Weights of a small transformer language model: 3 heads of 32.
Each number is 128 + 32 x the weight over its row's rms, rounded and kept within 0 to 255. Layers, rows and columns count from 0. Numbers have three digits each. The size before them is the row's rms in percent of the matrix's.

# down: layer 3 MLP down (transposed), 384x96, rms 0.0714, rows 127-195, columns 0-95
# up: layer 3 MLP up, 384x96, rms 0.1, rows 128-196, columns 0-95
down127 162:152140163180112175133144083088159127151079159142127083150064159082119097140139148153034130126104084122194164094118172148139139102135139125159123080077101143124085096080150129090136093177143138153179164069119157078136071132126134148161072115139127142110175141123131136145164194148095131152
up128 010:133026156106143120085177120133105151179095131154098154137127171094086089139108145152073136117132100137150134092152099123120129205142111162144206160145185185131132116081099117087099097152156125138142146157082071074127123100124104194086138111087154126109142119125105068101137126088128098169
down128 012:112152096136105127146109108123141110084139077063150085118112095138133134115136090091131128116099092099126069114093121116115118088106109066077045107128061038111094119133123147115124161108062149069098074061151166165110107120108128106157079082139101157149086117122097135156110148167105140086
up129 148:061164166125066142118136115123139171140117141148174135096138110113134162131104139131085116077095112110164083106118087127184174120123117145138169099151084069142094148152099119159151104110156170096151064179144155129134133076179166123095159173109087127113051116134149100137090187184070146174
down129 154:155126114133153057128152119143108100209148137138174142149074138134171104137165084122176183153137092084101124136161096110125161093086080142128107156122109157148158113087081165111145114122111146069113097130187121105153135140219104068074154116205134121075113121101112172122163143152148156121
up130 010:144107163069120134068138102122101115067116089114118127128123161128109135108098184094089162090159133109219111093115086102100113092179109191096128155125167135136144112103156091144096133100113104057129142113131060116080201100141140216080118125148133135111139139110154127110124153064118146092
down130 010:129172123159112143167098171170106137150136121093124113120114115137172153121145075162100139169119099154099171148206169142156192176116137068146133094129083125104090080125108110085175107141164136159127116123145183108139035138137092069140135108133121109135099148159085103147112027131098162147
up131 128:106201122130132111137092118118112140135099147183151142152154109146116141160140110156145191185133083184136076138076100141171094133158116124100174135145157154142154107144153123162201067069167137100150123113117075165116139085100134111162088063155093067121154131100068095142077118185127111098
down131 108:061071159142138150028125150099132143144125099059086095153123105155122171122100122113103097105128120100145194130163156086148126107114117108132114121113092104121117155127123155109084137125128159169116147128095140133162122149112067125181182194138169181131121074183168183107174087096119187119
up132 155:029156192133042119097119132151148126117150159096082151115137137101120168166158124101146149149158161106114083183113131204112109125216109138103166087113127135134143129154127086136106113122106129193136116169097143180116135056116139130144123102140074086110078134107157166126114124135097105178
down132 142:058126150145160159159110040152137099189156076160117125144102129164156122166124103116126106129159147135115138128183153121118138157097090172127157139177199177129102140132148156118093116128161145080073038110139088090136135126095156149159149132152112133111141070095105051160105085150117143079
up133 010:154004160126124196095160133146139154137145129120087192130149162134099133133126150152135183186180116161177133069129064137151149188110118158152189135152195178101189139102111129113135156162142150094134138136155118091127126104119129176116139132087167145147146152145120069135146147123148138118
down133 010:083205105165140077165103123169124108121117121076157080125079100156148155109124096099075098103103070094079098160107176096104102099135121110091060111137052066140082082151151148145139104086119166112135091078096143169149071147141127133127102113171106108129093129089116158132113092153099130119
up134 184:107105151150131141122082109127068209067141149133143128135161148110123160184158063060133110129144145088150134167187115143132225110132117151176191106106128098086106130154120128113074110129185128166120151170113176146089111141160134116125095080136091132165107077102103175139130143121080124090
down134 179:085125209136118158150197157098139165075126098096119094129169093072104166127127185140104081117157174118170173115151180129119105105122138105133142115123081103107122102164129173083128128135142059132113120113142080131073139153085104117182151086113138103085114151144107172169179183097091166170
up135 143:067153147134094160135117143091101133116106182122150149142147136103149206167121087071081148109136121167124059152127122145152152085135156164126156107132147100086123120153103113122158075139152175134167115112123160144099141091106124132113147058125094025148148084138137098169091190092053101149
down135 177:054168138123120111133120104120118124174136155139185147113125101099167162138118071098103098152110119129153098164118096137171143163152136145137152110101147159110141154122103105107150110076157180087141087122149123103106134074069137129160183126164088043155126114142142105165095238177075097175
up136 188:048140151126162145158055131120143131084087167126125127129117125115104130116156120115063104162160158155090111133161117155081133168171205140139150106104144108145174066161131134152187087152121162067118134146112164163149170131125146145115134125174054104118114118121080064166054147160091113123
down136 177:130135178133082160146184088064128136099110152159138124108127090096110181105095142165127103132112105153116127129066103130175129164170183153045078142163096182088120160142106096094147089100116177164093154176088089144074143114108059205126113175145140128146093161141135137110122133136108142115
up137 010:183120175115143157112149169123152157155118151166130137112157144118157136119134161174119211216175095145188101086178105137135174157139150126146152163180176165150148140111129158130150129152125160111182184151139160126144161148147143205188181120097153176141167137127189129131170161126126148130
down137 010:078167129149100126106112093171070070130124127033138078168113106138133135119121080090096123074104112091101147178062146117110123092117110089080123115141075082091118070139106072119098137114111091143086087084113111111102124097118110113092056122159091081133081127123096133115085092143107145125
up138 169:122147086082147139111112076103056162089180107077149194121144095137142123176144094115105142123182126122103105178155120142194112090174140121141135138068146103081150135068117100113159101136139170169132129166160176180107116118111149113169124123147099127143146105155041103140134187102077105172
down138 211:034150142080148122136100130113085147072139119054124167143159126139137123147135100097105135128148169135140100147119118143090173132119197138106144143123143123102142104125095171154122148182139180151120127176154216178146101110118136080081105081152111133087121106136125085129088220125097067163
up139 161:122175125121156127089078113096162165135172168132162141137129119096083134112132117128080097125085162178115094208108138104130133143139142121123192114129145153122174114115097118160171090113083127113186049166125120115095147100129132128121147149095058126123052136041112115180111184161123112182
down139 174:214121131123163108100124153078145146111172137128139072089110190168113103160124145113128097140094091153110119076125113064151116150133091149076155185144129122153096122101092164095101136140089076102177184133100117164188142139129077103102122129150147078158151178144114141185162106126062118183
up140 011:117053157123096109116079137105124142153066141115100133136135132063055098135137129158105162112124063147136104070189073099110137139107113135116121101100132166074150135078111104110149106124082135145143150108090123079135158088095079155109128127071138155137106120111112024073133119086105083158
down140 010:091159082123159153130162114132145045100157114067143052122106116167178179097134110083105108116125098103087103136033145148114106127094142092099134157168103088172081118147125146172114161132101162051058138126136126130120140128118142106108119095167095101134112102125142193178126141152104170120
up141 011:156039162133155167135151132180163147156174147135079183169158148146151136132131156132137208177183171176184144113137122128186173167140125187156151136131191191140177143092096134141127148170156162113151127138123138116135143184155114184120136165092159163144124160123127103137139146165137158151
down141 009:110194124157128083175132124114082087118089119061219100115104119160111148121173092153091077098072087114124060155141150144091095132112135098093110127155054084140086126184152176135176139092119139153124128070120150166113068108117164142119108126174137116112130102174145150142151108112104129104
up142 015:142047097097129132109132080144120114110151115086097119120135111101152168103117090055130103127113074099122118127081085074109110154104142045147066080093131138113092122129090125109110100131079117110124112093114129111121066159091096107063109115086077115067124098066141079132076125100147172122
down142 012:086174118125103080136102147092115133130086179153138152106126102164066044107132166184123174100128148131106124161135143180146132073138048185102179160116117110100139105130165098132137121140144135164142111132111144114129161086113110154200088143130169148143068109171116158144189144144108047106
up143 009:161161096144123141161208165148085170094151155152174185144114146167171138158162137143127114108148173083100181186060178163115116151120095076099155148147158142145097113183108156147120136120186157152132147145140132138127178093142181134113146135140108127085152099140209125151151157170177159095
down143 009:137080144123132091157066113144142136126146093146084148091143110125090102079095148098112141152116192176154097116216114078151173048156147175148115113090103125133189143109196094085142123185116085113174109138142133176151076176169101107168116112103124138138138118130117135130089087097114086109
up144 011:151166121126199108108123182136151084165186122164119158134198100131197161128158124116121138151135177152137162156133127112143145184148175132174173119159116132209096152117128132135127090192166133185124133137155132173130105199162143154159141137138104120142117166155098217133119136127154146190
down144 010:110113162148073186146191135117135163163133202133157124162085150114072087147118146174168152144110113123133107097128179180153100098103098145132132135155152124080180130157130166169113143141093135133142125113087175091111187075092115162197125168125168169140173081131150071128158156166156084141
up145 176:067165164125135162115141106163151153141118136164125146066148184097093145090161159077092093167129110140082106205182077150149053177135159148118113141101118091111172101137117090061143052115126131135160104149138183122108115117161108163164178141123103111117097109094130103176136152142098162105
down145 178:114130131117138123095109167123180105083134138084123111107144150228179139135102128126119160103126061100140102123122140073122202116166162152125102134089202090139155180149117124128127187131114142157106111093099164169084139133080124146114159099145133138104136055113131146162124037141157095187
up146 011:101161204134143120136094094102122158168064143114147109148143161108069111133129177103135120096142083185182093089187089141108152103146155157092123128095158111102195126144174141146155132130074124137160167111139132129133223123094127198128103168155151103143121137087182103103163156088171145146
down146 014:189143118155140160111179172152169119099158114162115136150114148165200157149150116181111170196179153138128209156122143161153154226138127131192153161172112155191132128120115126124132137143190146093120115171168128144141100150133144122142163114153133145137143158162116187182135151138085158154
up147 012:122237117158168108163151190089122172188097186157194143156164159149179125147114131135133108151138136144118147129158155208102126156124131122123155161167145102140122142134121133156135122159181142215148169135153179136130142153169115146172130168124125136119163117138172130164154148148193152179
down147 011:177060161095093119076136072178189095083156075158092138122096125111125106147117146102174151161137210162129119110067084071159142109122117164158106119111127166128207095140159162113104149124054120072119085171145091103138136117113139141129155112138099132162110149149097149134118141133069118115
up148 167:135100123147135160109103088104082183109109112136211122117113095137095142130098076147113135144129088146147157137102112189158129167084118166141123101077126113157122127087157135053204114119136138158147180100111197133165167149075153132113106102143125118119084081103151136155100174166045080167
down148 151:092152127164169153156137079104065174126137106139140138092120139116092106128114065108128093094146076132125156158117103141161090170149183175064079085137140155125182119073090124108122176148167110106120150079098159164128122170086095095098131151165133196126131123099146137102154204175085087148
up149 011:123170090171111097180084161157107117096133151145154133115089100064171116165153102202171136141113152107010134159123170129142145109131105065112111079104098158113070136148097146078148142129138134149089108134139147172131133091143136050140128154117122112083132120195117116169113126164087123152
down149 011:097065119066138122112117098083156126139131135136102099107176129163057110088132160017098124098127123133123094061096099121105074080116141147123168161098141115138143180146159105183065097139096094145081175117101108103100114125149118135126132093119144113143143085070152086094134119125186103096
up150 163:149145105128062129158077159133109167121140114098099152169185134112175151195148087070114164111152088102087084163137113118203164145085128129096098135110166162132151169096126056148097141150134144099130090116113106125065117110085143089190135117136142093127102099159156142131052187118131109164
down150 134:208097129155124100158128184151106157105115103082104114107193138124141139140128113141081200123169064151106115172130112090125198113151107171102104120100139155102114162157127115162122138145085103077103103133148119152163167140115103145109164111135149095144130108045130125145061028147134108177
up151 011:144160091178181136151163162140170120145195145159147160114155126105131136134164107112175129152146202127070132173101162125134129123123146113155088100104117135152141135160131150134157173174161116141062077103174132193105093202145176098144121130151134083144115176155119193158129150184113173185
down151 011:127112175133102125124157127107157181173094138180137119158157119174116127124157170162140132134145091134148126116155168168177090160132158131151175147143164143116157200141112150159081051107104170195175193150097154108163166103114145168153174164124168143121192123116156100114151134173187071122
up152 008:123223117136137119136103138101143132167111136135138106099129144070046083119159114099157130090108143144102091144132153124098119104137144141132079076138083075124138116168181133127161160102142097151103076073142118181129166171111171150163117130181133075192137164162124175077162133129081100189
down152 009:136094113118114141083158115135132114117098084152110119128114095134184171161095109160123124124132070100093148108102122167148112185107153089146149159131135165104110157062044096128047057118117188138143186164114106087125174101097113079095141114107123104100141140061146073104082116160175117144
up153 141:132133109116105145160112062143140132157083091148137167133117128140163161110071113157104100172136063199106076163091088074171090141163155103129140130186067096130104151158134069148188090097122176126134155111113165151093109087121143130155144151107106161124080115148115122218131171095101108149
down153 142:111135115112169106109154158143159089145109160125132087160174152165136103162152058161161142103085145081147138090112172084080121139097101129155118101145120118094164060143131187075122146144148111128050155088171154140169110188117064114130121109146142151068156141170079158142196166086127129108
up154 187:111088126142111157147069088085057211111118128138133134112147129119157154150160084074091112169166151107177092173131147168098190139141149131140163111039104126103161115118090128155120157104189140146091159197140131131105111159124121108186139096183105111153117083123072082126128159103104124135
down154 190:082116173156164144136189131122127158060081083088128135100111096144127140104073111128063088125139221117171168137162134120087093149146190087133127125150093092088102148120119136095125199073171096157132137135108099127122142119084119158130154157151165109129082169124141125118168186091106160177
up155 132:173074126160072179119161120075104168150093126130164134077142121110114223133120107154131110122088100133078163115123101148161086104112169104127155096166138138086117168190132097119102117135162111150096117092050164152126105061151139153193105116091069102089116145131123143130148163150106077095
down155 101:105161141121141103136086187137122065110116120193147156185146127146154094115136124122092154146132166108159071136099166129095086152093122099159100125116116179153158095040121114061155152145119117126126163141148130148171183179101111138104019156146138124090170176118133138115132105061153105119
up156 010:154201135095127162175197124134150162133082149161115132108171166174102159127153119062103135131146180165182153093102106185151130151136146150138154157180180100152168131133108126152121142146151188191142165128150153089141152151130162218104137140136129114144164143115181159127171150126188168117
down156 010:166146164183157105078061124148112148132133087105136181124051116123174112142115123227141115138104122123134125183151160084137169170156121152158078087104080170091159084131151099101097114118116122101128087140145093207152076140119167103125132131117115095138097152131118087132095138095053119135
up157 149:081182163125077116105112134134113143140097160083163174125174154111150196160109074078107175137134111113156050189157123143155163099116136119127180109107143116090124102159076108122164078125118174151162098121153166111080132091108123119138169111130093078146121123161152107169109177081047099123
down157 173:066158157131098060131117120123122097199157139124189126137148095112167135109132112115121126148107137137122090170109109144171172147130113160105135114110132163085115122128092160098141112060153180079132070108190115093090133097055140102139194148152110077139149139146135143175119211145064140172
up158 144:107099121126081169121058140111087126063072162131140170092122104129162162175112096060120126116138104132141097162166140173121157169140156187142142133069170065129152125107118133125176138127159177140165145172108129139117147114075140120138116061147092081169143083128111130160084186174077108107
down158 180:085126155107088176110094099126109128098123176132152152101087108113141158134101119112067100148120153148140123157131105138143141153176194158151181101137170088114133109111119095092184147102134172123169104157120105124101136098084108141153132111158074085185130110135134113108094255175103085130
up159 017:130163085115174109148078202152173073134185117150144150124152112121194141135142108118169109128120192140105145187127160113171147134160163125150094109149077118184075131143139150133132120159135143130121119122169152191107121168162167082176102141165104100157132145184108221155129127172117154178
down159 016:148094176137082156099192090112116193176094178147138124144124128114045121141139144145117132127114105117117112072131150180109112132106102137153192165123193143079181164146104104158122103112129137187124162141093141079140144109102108135142167152097161147115157107083152043095130159125170054112
up160 010:152199124131186133162138159170160168112153124189182113137160162148170159165125145120142151153166141092140148163088172135138136151095149081126101121158155123157141124118132147152127152165113168163154168156120160161131177099170200163183153170153126166109180107103203158128166152180150192129
down160 009:152112176167107100105120141142129108156117160089096193135137094160120091085153154182076161137127177216135152143165108154148156098230149157143160137127111173124200124180172101108129107143142074104160143139153107149111103156106097125123103120092129095166124168165111151162119151077135071142
up161 012:106095156138096140079086066139105091117120121109031107129124101108103116122121125118176166128118105128131126072159092083121096150165168155133159094110112120086161148062146119113150126134111120091126088119108068095105095127105074149098142125062142120131101164142054086129082108059066073133
down161 011:105174090125171167159183150098160115132139168093206118116132169115137152137131123127106076129147080089110114147105146165124103147091112071082099140147126118135038121135093175161133146097141179128104147094115182152156162110149146150116094114201140145123119088109166138118187145162198201132
up162 012:112181154166158109129102134098123157189078143170133169163137178128119092115111142145116094142137143170126136124197099150104170139126096209118197130129161137105167126090145100137155103170171154217121142120115165094156173134107058185125133128117132123173112132121164077111182122112134121198
down162 012:122070096127120147111169110113174093076169072116134082108087092091145146164123099127128152153122108133117111087044120111155086174117177059178087149144116111159106127182130165103088183121078158042106094136172095121107108142155186106123125117155102132127147122146090152138094175144093147118
up163 014:126010136130108138077096101154132097084136087116054172128112125112079136111126099117094163118131100097116132102119084060123108140113119175117150113097119165104143108062113085127122125131113135093108089103094071068109093134098081138085126114081119117119100129115064089106091091110060123104
down163 012:055196102147161129175151113085102104155122184072193059081116102123156131120119126145125072120090061101139066125124173171111095088105114066092100100139103073150060130175107160117145109116108134120124130104091167167136105107135157116099114120162139136127132088125154143126175149119181128146
up164 122:110098168102158099144158126122185208122153116155167173114146106080138116081141125074122180142154128175129117167055147179141147108093140123105126155126100144071152142155142126086127118138224178130138138159133118174117119096126135106139134137120075114181077059169082118115140122168104066146
down164 098:103118074158128146108153097114136133136125135131150089145109122147121101145133118173103118156182179119114184093177177084119081165137106130093172119142133039130093143040159117156076152151106068163131133114153093119115123186135075148175126117154169084104141130068140134152120200089131112182
up165 012:183207134164132133145206135131147137147159119117150132137142150155173147107128169110154170162165169112166153162114196142125128099193135135145069147139150142157139132195156138172136157135170124130133113117155164183139151211156166159111137148165118120155153160129185173169120180157136198117
down165 010:094099141106116098135065134131091160129089147186127156116169126116115120109124095175136117116120117133143146123190124141152162158104105121133194108084097129105137104068098092055113094131146093226106166148093102074122114079133096107131100134105142108077082110146091087087128031118103093144
up166 143:086121106134100141134131137138070154083134148120140214106135122138157143182109072064097107119140156138117099156114098181119143142163141154144122140093177105141146125098076114127151099142150173177189128148096176190126130102118148111162141074171083091134151053112116084141097203128083124075
down166 169:048143126101094132106120121107098163095136139146133182111131109125126156146126080087030115147133172142140127151106113151148121159147164155149137133100159108130149110096123109148148122137143180186138110141097173141102116133113105117169157092183065069136133093119119091149081255135112087131
up167 168:102124110152074124157116138138130134107166145170151153147182093144145194157113041116104136171148093078158105159143099112130137083204129156132158139098138120105110157145099121094150106124152157144151123173129165128026121102146160121190089134136089067184106149111117088135093150151086101188
down167 159:133142139070110116150147115143154111120152152064165112122146111099152114147172106151132162177137012122162135131159143157119171117118121119071103118093108124096141154126175103133121077153160102074178075057111159130102104121177206080143121139128157111097110126123124177189114133153079078131
up168 011:112195057114171059117071209108134106116156136196172141106150127099165104130145121141121144152112143135043138127153098157130127155102138109109120096152080095157076127078075135110139120171163125167092130110140140168090131120168142120183141143118113083100131116172068189144157118153116112166
down168 011:133058203133073183129187076157161112144133134100100093158092098127090130143116126091141129127121126130126105098091185119138114110146112129157128147147186133111184161188168098177069085104028129112121153142109130085115165095096125146117137110126129120158178120083140068138082144153169106126
up169 136:142128093205055138121083170133132151160122149216108091124126156084137165184135103102100160114071088123127091188121141171135103116088110129144092074137180151157121166133164152098128114155168163115176104154104150156090139113158158082152107095116103151148135101139123146149076114117134038115
down169 117:123114143095167171115145141133139103114145144082121133134067117147176127125110057134137091122168055153151099103143122148103173145203097122123130120087109119144131080098102159133135147155136085125128110147164153170145155154141104169170144099081139143085095139066103192133165026095148129208
up170 010:151103089089138096130241042093107142123126125122089112079146090121138119099113137051091111120125144144111101104055110111088092132167094102132077114098156122163132110129095091108098093113122092069106106128117119103111089186095129164072141080123095076121083146098140143107126145084134110119
down170 010:102116150106061112127045136095094120105120077159145118182117149136083087131124102163144138106112092097159127162192144135158147134112137118135103103127112079044155120071151156115096118109096136187143105064123100126150134040090109105156087129100122139088132103129063067123096119146113126074
up171 174:068128142160110160169112125165122139058109165131116146155135117084109164120062103086055131105135139154114088166100103175135156142152133174107145081136158120148136093147112122115203069131157177131139137089120095174120196138078176096142146100152113111142120062093119135157056168135105084135
down171 193:086147147096116153153133146133107178117160156145155117107110173127102118128142057069031079168106143131117076134164119177133081166119205103151150128107131191134187100150104100150144090115118168116091135127129113142103174091117103097157149142126088072104124091124162147171146188176092110155
up172 116:147117152132127167111055102122133181176111139136167069089116158091151120167066155054145137156127086173102157154135164141126135164125138155114095116085103167124116125115139157052111095118161124099122217133124172125138213098161106176114159074117100089131167106106143121135138140104069146117
down172 102:134126107129128150154135116088143067113123109152137195184147102167081118104182074132142142119112110107170121133071117122134154102146088099165147117146127085161148093093083150212140167126118116157129038135138129162136044114106121124149107136151156151153108138100109142074122227145169082129
up173 164:089126127130091123107094155177112174139126166152111139148103155116134120120140127057109124128071104055117092174153150160151177148125105138106114074137163108169134050105162102112143135164122144143193159081090184129137122119092130169174107115120091138129098093091154159157105197145056080072
down173 138:084126128117170156147103128182114144130121102113106150149111144144151091139123120083066091115152145150139063159135153141122141142100178167135086124141153118143116120087143055115086135164134171124129131088145116136202088068129103164160162113133084088125086137075090155095148255142163094135
up174 011:137092149118190118096074124196119095105211086111099189151116116129173166130124101089163065195093116112119162193130122102165144159069168078120123083103093148148125126167098154119130110171123131188134094124130167162140083160123145090117119115146135127127147123131126103172115124150177153195
down174 011:118115138142089121166169130084155161157061199164161138104125111131054081151148158184079181126131133101123108076138118134123056089140062162143161184133157097140128151130164158099143105118160159088146121130123153135104178115131118180180107144160123167117102085126151185111143188164128083121
up175 012:138131102133167130083143125161146077098191096155072183134145089174188160115108118109149151147153168092138164161090133097116084185155150172155168115116110143147128130058132132145100131151178150081107057122132084128087046161159126117132140107111128119124111164112074190178092115130082130147
down175 012:096129164132108136159144119082107182182108190124180122110125166088080107149140165156115096133076093091167081085189136167150116059103126085090100104137137090090111122172126148116155104103085117190151156089103180162154157126116143143145113149151142167128144082134155091087165130150215132124
up176 179:128149116138124148104119109121069128173108132144114142107149177138097144183210088112150192086116119136117101105134081089144123115089117147177143145139133106121076126180089086145073088103134126160196125107140193146068140064173124123198120071138135141135150153100097109126094181175081125116
down176 191:115156091078119154156128091093115137149102172092138072182113097110160107146036089116060102124153117123152116187134123183088124150124178127110110116083136145142133200113158126141167183125194155134103092100161134141097129176140148109116121139151166086128149102116200083135166143141068092125
up177 009:095083131126126138141132051054133119169069134089119126136126157113042115127145095139101059100092119173091112087141099166113142130074093109129139117088143088076149108117093082110129129119166103196100113091125132090144097113090095111069073117069123107134120127094152064114128116091146094151
down177 008:129120114122158104091133113121189138050152064187117146098099119166177139142127143103142157167135123116144094164090142081121097172115156174125026152151105169124104126135115160140077147124104188056094104144133084144139150149104195151142174133168119115128118151110136167158146150158061134091
up178 082:094139098136075202093111136160139105158108125119146128152147152155134101155066101079147159188138154130120138085075139153140088130160110065145130146103127165111159122111068141102109134122125147106174102140129100100151147170162110069147110069122102121129202123106193022166133148125119175092
down178 082:048123173113200062146112123105089140118126113139119123101146129102109150132178155158076141083131097143105124179169106109110178125068107211098125108149138069151106146135160117142159084143127151168130155130107133184104128124136158124120163167133118128127086141136070226102118132121177068148
up179 013:134027205121117150130119140146123162158106146085085120175143142122128157144129119125117120128138127193225112085183096127150134163127152170136155158085179177114178161110148129132132109135093149140194153123122141089154178127133088191115123133106155170140108105104141045097115133109172128118
down179 013:139208054129147122135146139107115046087170098108168127133105156172160119118130143131116165136150097097093138168084142124093126132121101124125128131185084106164079091130120172141185169125168154066095116122151128136129088152127144111143140123174125138107124160183131202169180154133034152142
up180 111:135151126110055166077093121114132146119146166169078159126164142117116170146121141163118110188080139115100077125079066152116139057185100048139119154110103142138183168159137130164158123127131116097181079177118191134121143108141143112111140112150069114124100146079086087191109144128124106109
down180 087:074140130125149081160159072134109121118167110148110123132082133149096096086128118128074095104135182079120125091204061120160115184075054116159141144117149115176125097063166108065155116132110127153144130116116132110139135141159129148089130114194163173173156148146097146105165141096162126200
up181 008:099159141136081169137088151149141146110109130096120168101111113152056116135106107119140150201123083127134092089152056114106131101067146155092093098105082092020231096080120108146151150123090161084135119090112152094115161101099086140130131130121166112150128118094144095132139103163113126131
down181 008:115109158167180064090124080121129087144048110122099075115082124093172163145155124153072093103111124103093138105074138114132111116138120122169155141124157154198047107156120130120114099109112164134123129175132097175131098167157163092083136123161104104120112128094167204127136202076126136137
up182 109:095122147142156140203183141121150113148111113114086174091118105127113159116103141138196145093119127207130121117078072164200171166104162163094129151147121179118161098087145104091163086125119131160126138083106097201115145108097096113130163137133078089085069106082126162103093145136117118080
down182 104:111097113116091107080112129132142150095167153131133090143115138106098180045118131118087065150102109071170173086141143135104045137142127116132129135097137086170110131135123113194142164118145128125134138174117082125137157140129084166152056095133164132170176102150139080139169175221147112163
up183 123:132109164112099135113158108112160081103106108143181132145100167051081191120090136135109125170113090166099109125133144106122143127141241118106105139103172110191091135151083077095133107137152159122110146075067182114100137095158155122162098152105106110154127154115098154173142174127070143082
down183 096:148169145142185143155093146131076080121111103113117148152144122211077127158147113123129174100083106074133123064174114084102116094140126117137120151124141149164191187129151073150120132165110129130128138152123111176153118145097086122132119148118146078068131181140115095115199169039170094147
up184 007:150170076112132133130168149099113148173167141208122109081153104174111042135082163077114152117134182131140106162067143148097059136196091202138084156163137078140114103074143118145094152106170126094097096122099098140133129152146117137131133123143148091132106145112067166119155141102094106120
down184 009:146131207158103112149150143157142142152108065108156147156172160107160182172174130179143112129114147153162150104193137169185190119119179076129111114134146145105158155115125163166136119089117178191191150148162149159123142133140186138125150150138128157148198169166138074107095125143163139169
up185 013:125023144125118159106160086169096144085124112091097118135142127115118186127135114092083138122136074111140139055111106104115112142096141107117125155117186151113151146093093114124102103121077150147149151126099102085139137122096112178059150152082118148065117109074152042125108138117181170061
down185 013:120190103141135087157070148094134071117119140093137125107098121171132066081138137161121136150115132138133115205128137121121147112144072129110104087118050095142087076141165138122186138155153083057104080116144134166130102116139107110155077105154145122146090118154125201157161113093036111143
up186 146:123127092098131153131145178057141103106155081110157132148158119098204115221195106118123093108150124150139149137150171186073116126151133167126134102082176136116134146056064141103104113129151113148132157145122141142112170169096133047143140096169090101130174113084126078161116123113114158155
down186 151:075140158168144102135060106148159139160111131129136119106139182162089110057104122122101171134079168137142132158116120096169122147098086136135126145142137114095194098198146144120210149104092149117125119065122133106123122111158189168112143121076150208102122127130108156103123052122108063088
up187 010:139121154152106155140077119178157121116133111073129084128102111134153167129154105132198155147138068085149103140143166057150135117110175073128057088112095144092146149194169176145179127115028149111178147137113163164159123133124144113160150139139107168145164139144186073152118143132110157114
down187 011:113140073121132120113125143115078096146107195156102147108160105114104103097112156136093122094147139141083171165083095171097119098137094130116216145109121123128078104083101063109136109150233112115090144153111098080134157121130088118098075127109147082110056098104138190092156124112163098135
up188 010:100231126121220096143064136079148096118130127175137137157173100087137131118133108103160065116115168129128110175117176134109116081127135139111098111111109090155098130149147137143129129132168081167105075095157150201084158161116159090163117140178125116134109146105128211104149136148126145175
down188 010:191081143127085172091199146133131141154164136152122158145097144157156125153136147174105187168129150148147174082150071176161110205124180117171174162164146179129193167132086127118107112139129122123157192162129096078120142131104127161165171167132133130102201144155135091118142124127148103144
up189 014:137034131149102154138076129157129152136141094119132147103074142073097100168132119218128172118126087110078125139108146079148157170054103085135150095117100179113129110104119145107140148111127155097136145146090136113122123049154147058154147117102125150122141099159099079108107088140043098135
down189 013:055172107120169116142173123132124087137135177096125107123178103167138169098119153046139085108122129119122083124127131173071093042179176147071105158134149082162113178179143135172122117153121127125120155103126117155122143171116118122112106086137131127149117118093155185139125176138226129123
up190 011:162146145130146129137124162107126174149095152089152115169149173146132174124125148090110135148146073173203129108144089164128145137117153119108110140158166121144157127159142142171148101120099138178200172127141189126149204134103108180117140158139108145103158103106219088102147164110228179117
down190 011:154146137155119139123134101191125084092143122150107164132085134147179097134116132189133172142152203149095178161127142135130191147149092187177168155130112167171150073116150112106147177176177124073138094171153097115129107120133118116160135129137129112137097155164087182167117121116016127140
up191 165:076112159088132131151101116141124156062081174096148107069139152070117153132118117123055109128164175188139153155112154135090139168153156109148145124108136101094148158146096073162140114180207122098095106169127138175141133122117154105124165103183108092147103121172102131192091191150073119152
down191 173:078116073148100132125129123124138124122101130111117143137135097052137157152115097155091136147137106149086169124129197093091119131190128106197120126142084157195077185149101066152098131121151078160086112120142099117096120146131154149124172115195122113123070163167104109104157215175137159094
up192 111:129124134100132098108133072098156101130139188143139142172120175145113137133172123120082120141136140083106110130088108150100151150173162189143141100120136133110055148134090119039103140113127110131104115181158178159118224165133191122137129058108145147075138081129065155113145147127148069090
down192 101:194151083143135145198106140141135142100119106091106101120116080114151131172064096170146149103107196168102151066170166124122115118122110136150069121113126132137159072115142155171111121093102118096108097121126157097112109147135076128159116232157131152191146167094121154063116107084174128107
up193 084:173127079156089201116124132071119163162086153164085142138165085085124130178142110071205127117131151094079127120110088153101116118117178128169135149124099106133120135124138165191115093102173155120099139150096133131071119185132106125123149112110021108132129114154060125090144128149136113079
down193 090:091130159103160088118142110145129104087131113117162097142078129140120134114098136177083110139133065166146151128115153112152120118137092151072113090101173123112135069123147084054152128115104156097179159089134147135183120084110150150149111136154237178137138125114146132175095218089124151193
up194 123:157125157143066119112177104101138135098142101109132118171079114164151166103137078105124138124105068080198167159065106144164076084109168136107096160124173082110137144170093114108112191146146096158119141123093143162105146077165208083173124109122165082078154109122153133118117161102139105095
down194 109:095163090130159158162117168175141142097105151128131146122174143155143076177122170121092169080170135117057139139163116092085142126129135127130124127131113152161100120117145157139108094105123121044107103152151103165136152199137014195104107148120087146112101143143110163132176061081129144097
up195 076:121187162126102104161128148147094127122108109106110049081128169127161126202131095106163153166151125155061112128204137147157108071123154132112112137173120123136102149118181129096147109151105111161143208138135163137128128084177107081157164092157163082124184073166165171127106117121085119168
down195 076:110072104143165156121137155092162134146128106147130216156157049160087118083125156145133106104134127116164156111064121112082123166134125082180163124065135141115164105131072144173150142132166145132113077143124089151118172129115140177088085155098079137146086187088130106161200149159139146102
up196 011:144160142123113173124125150148175106127181115160117121100138117129148124131168148139185194189155189122171135143147163084181140119186140165171143121175097126158145145166185162110155158163153140095123117148173131165141146150150182138152153117182155145198144201198099194136127137138088123146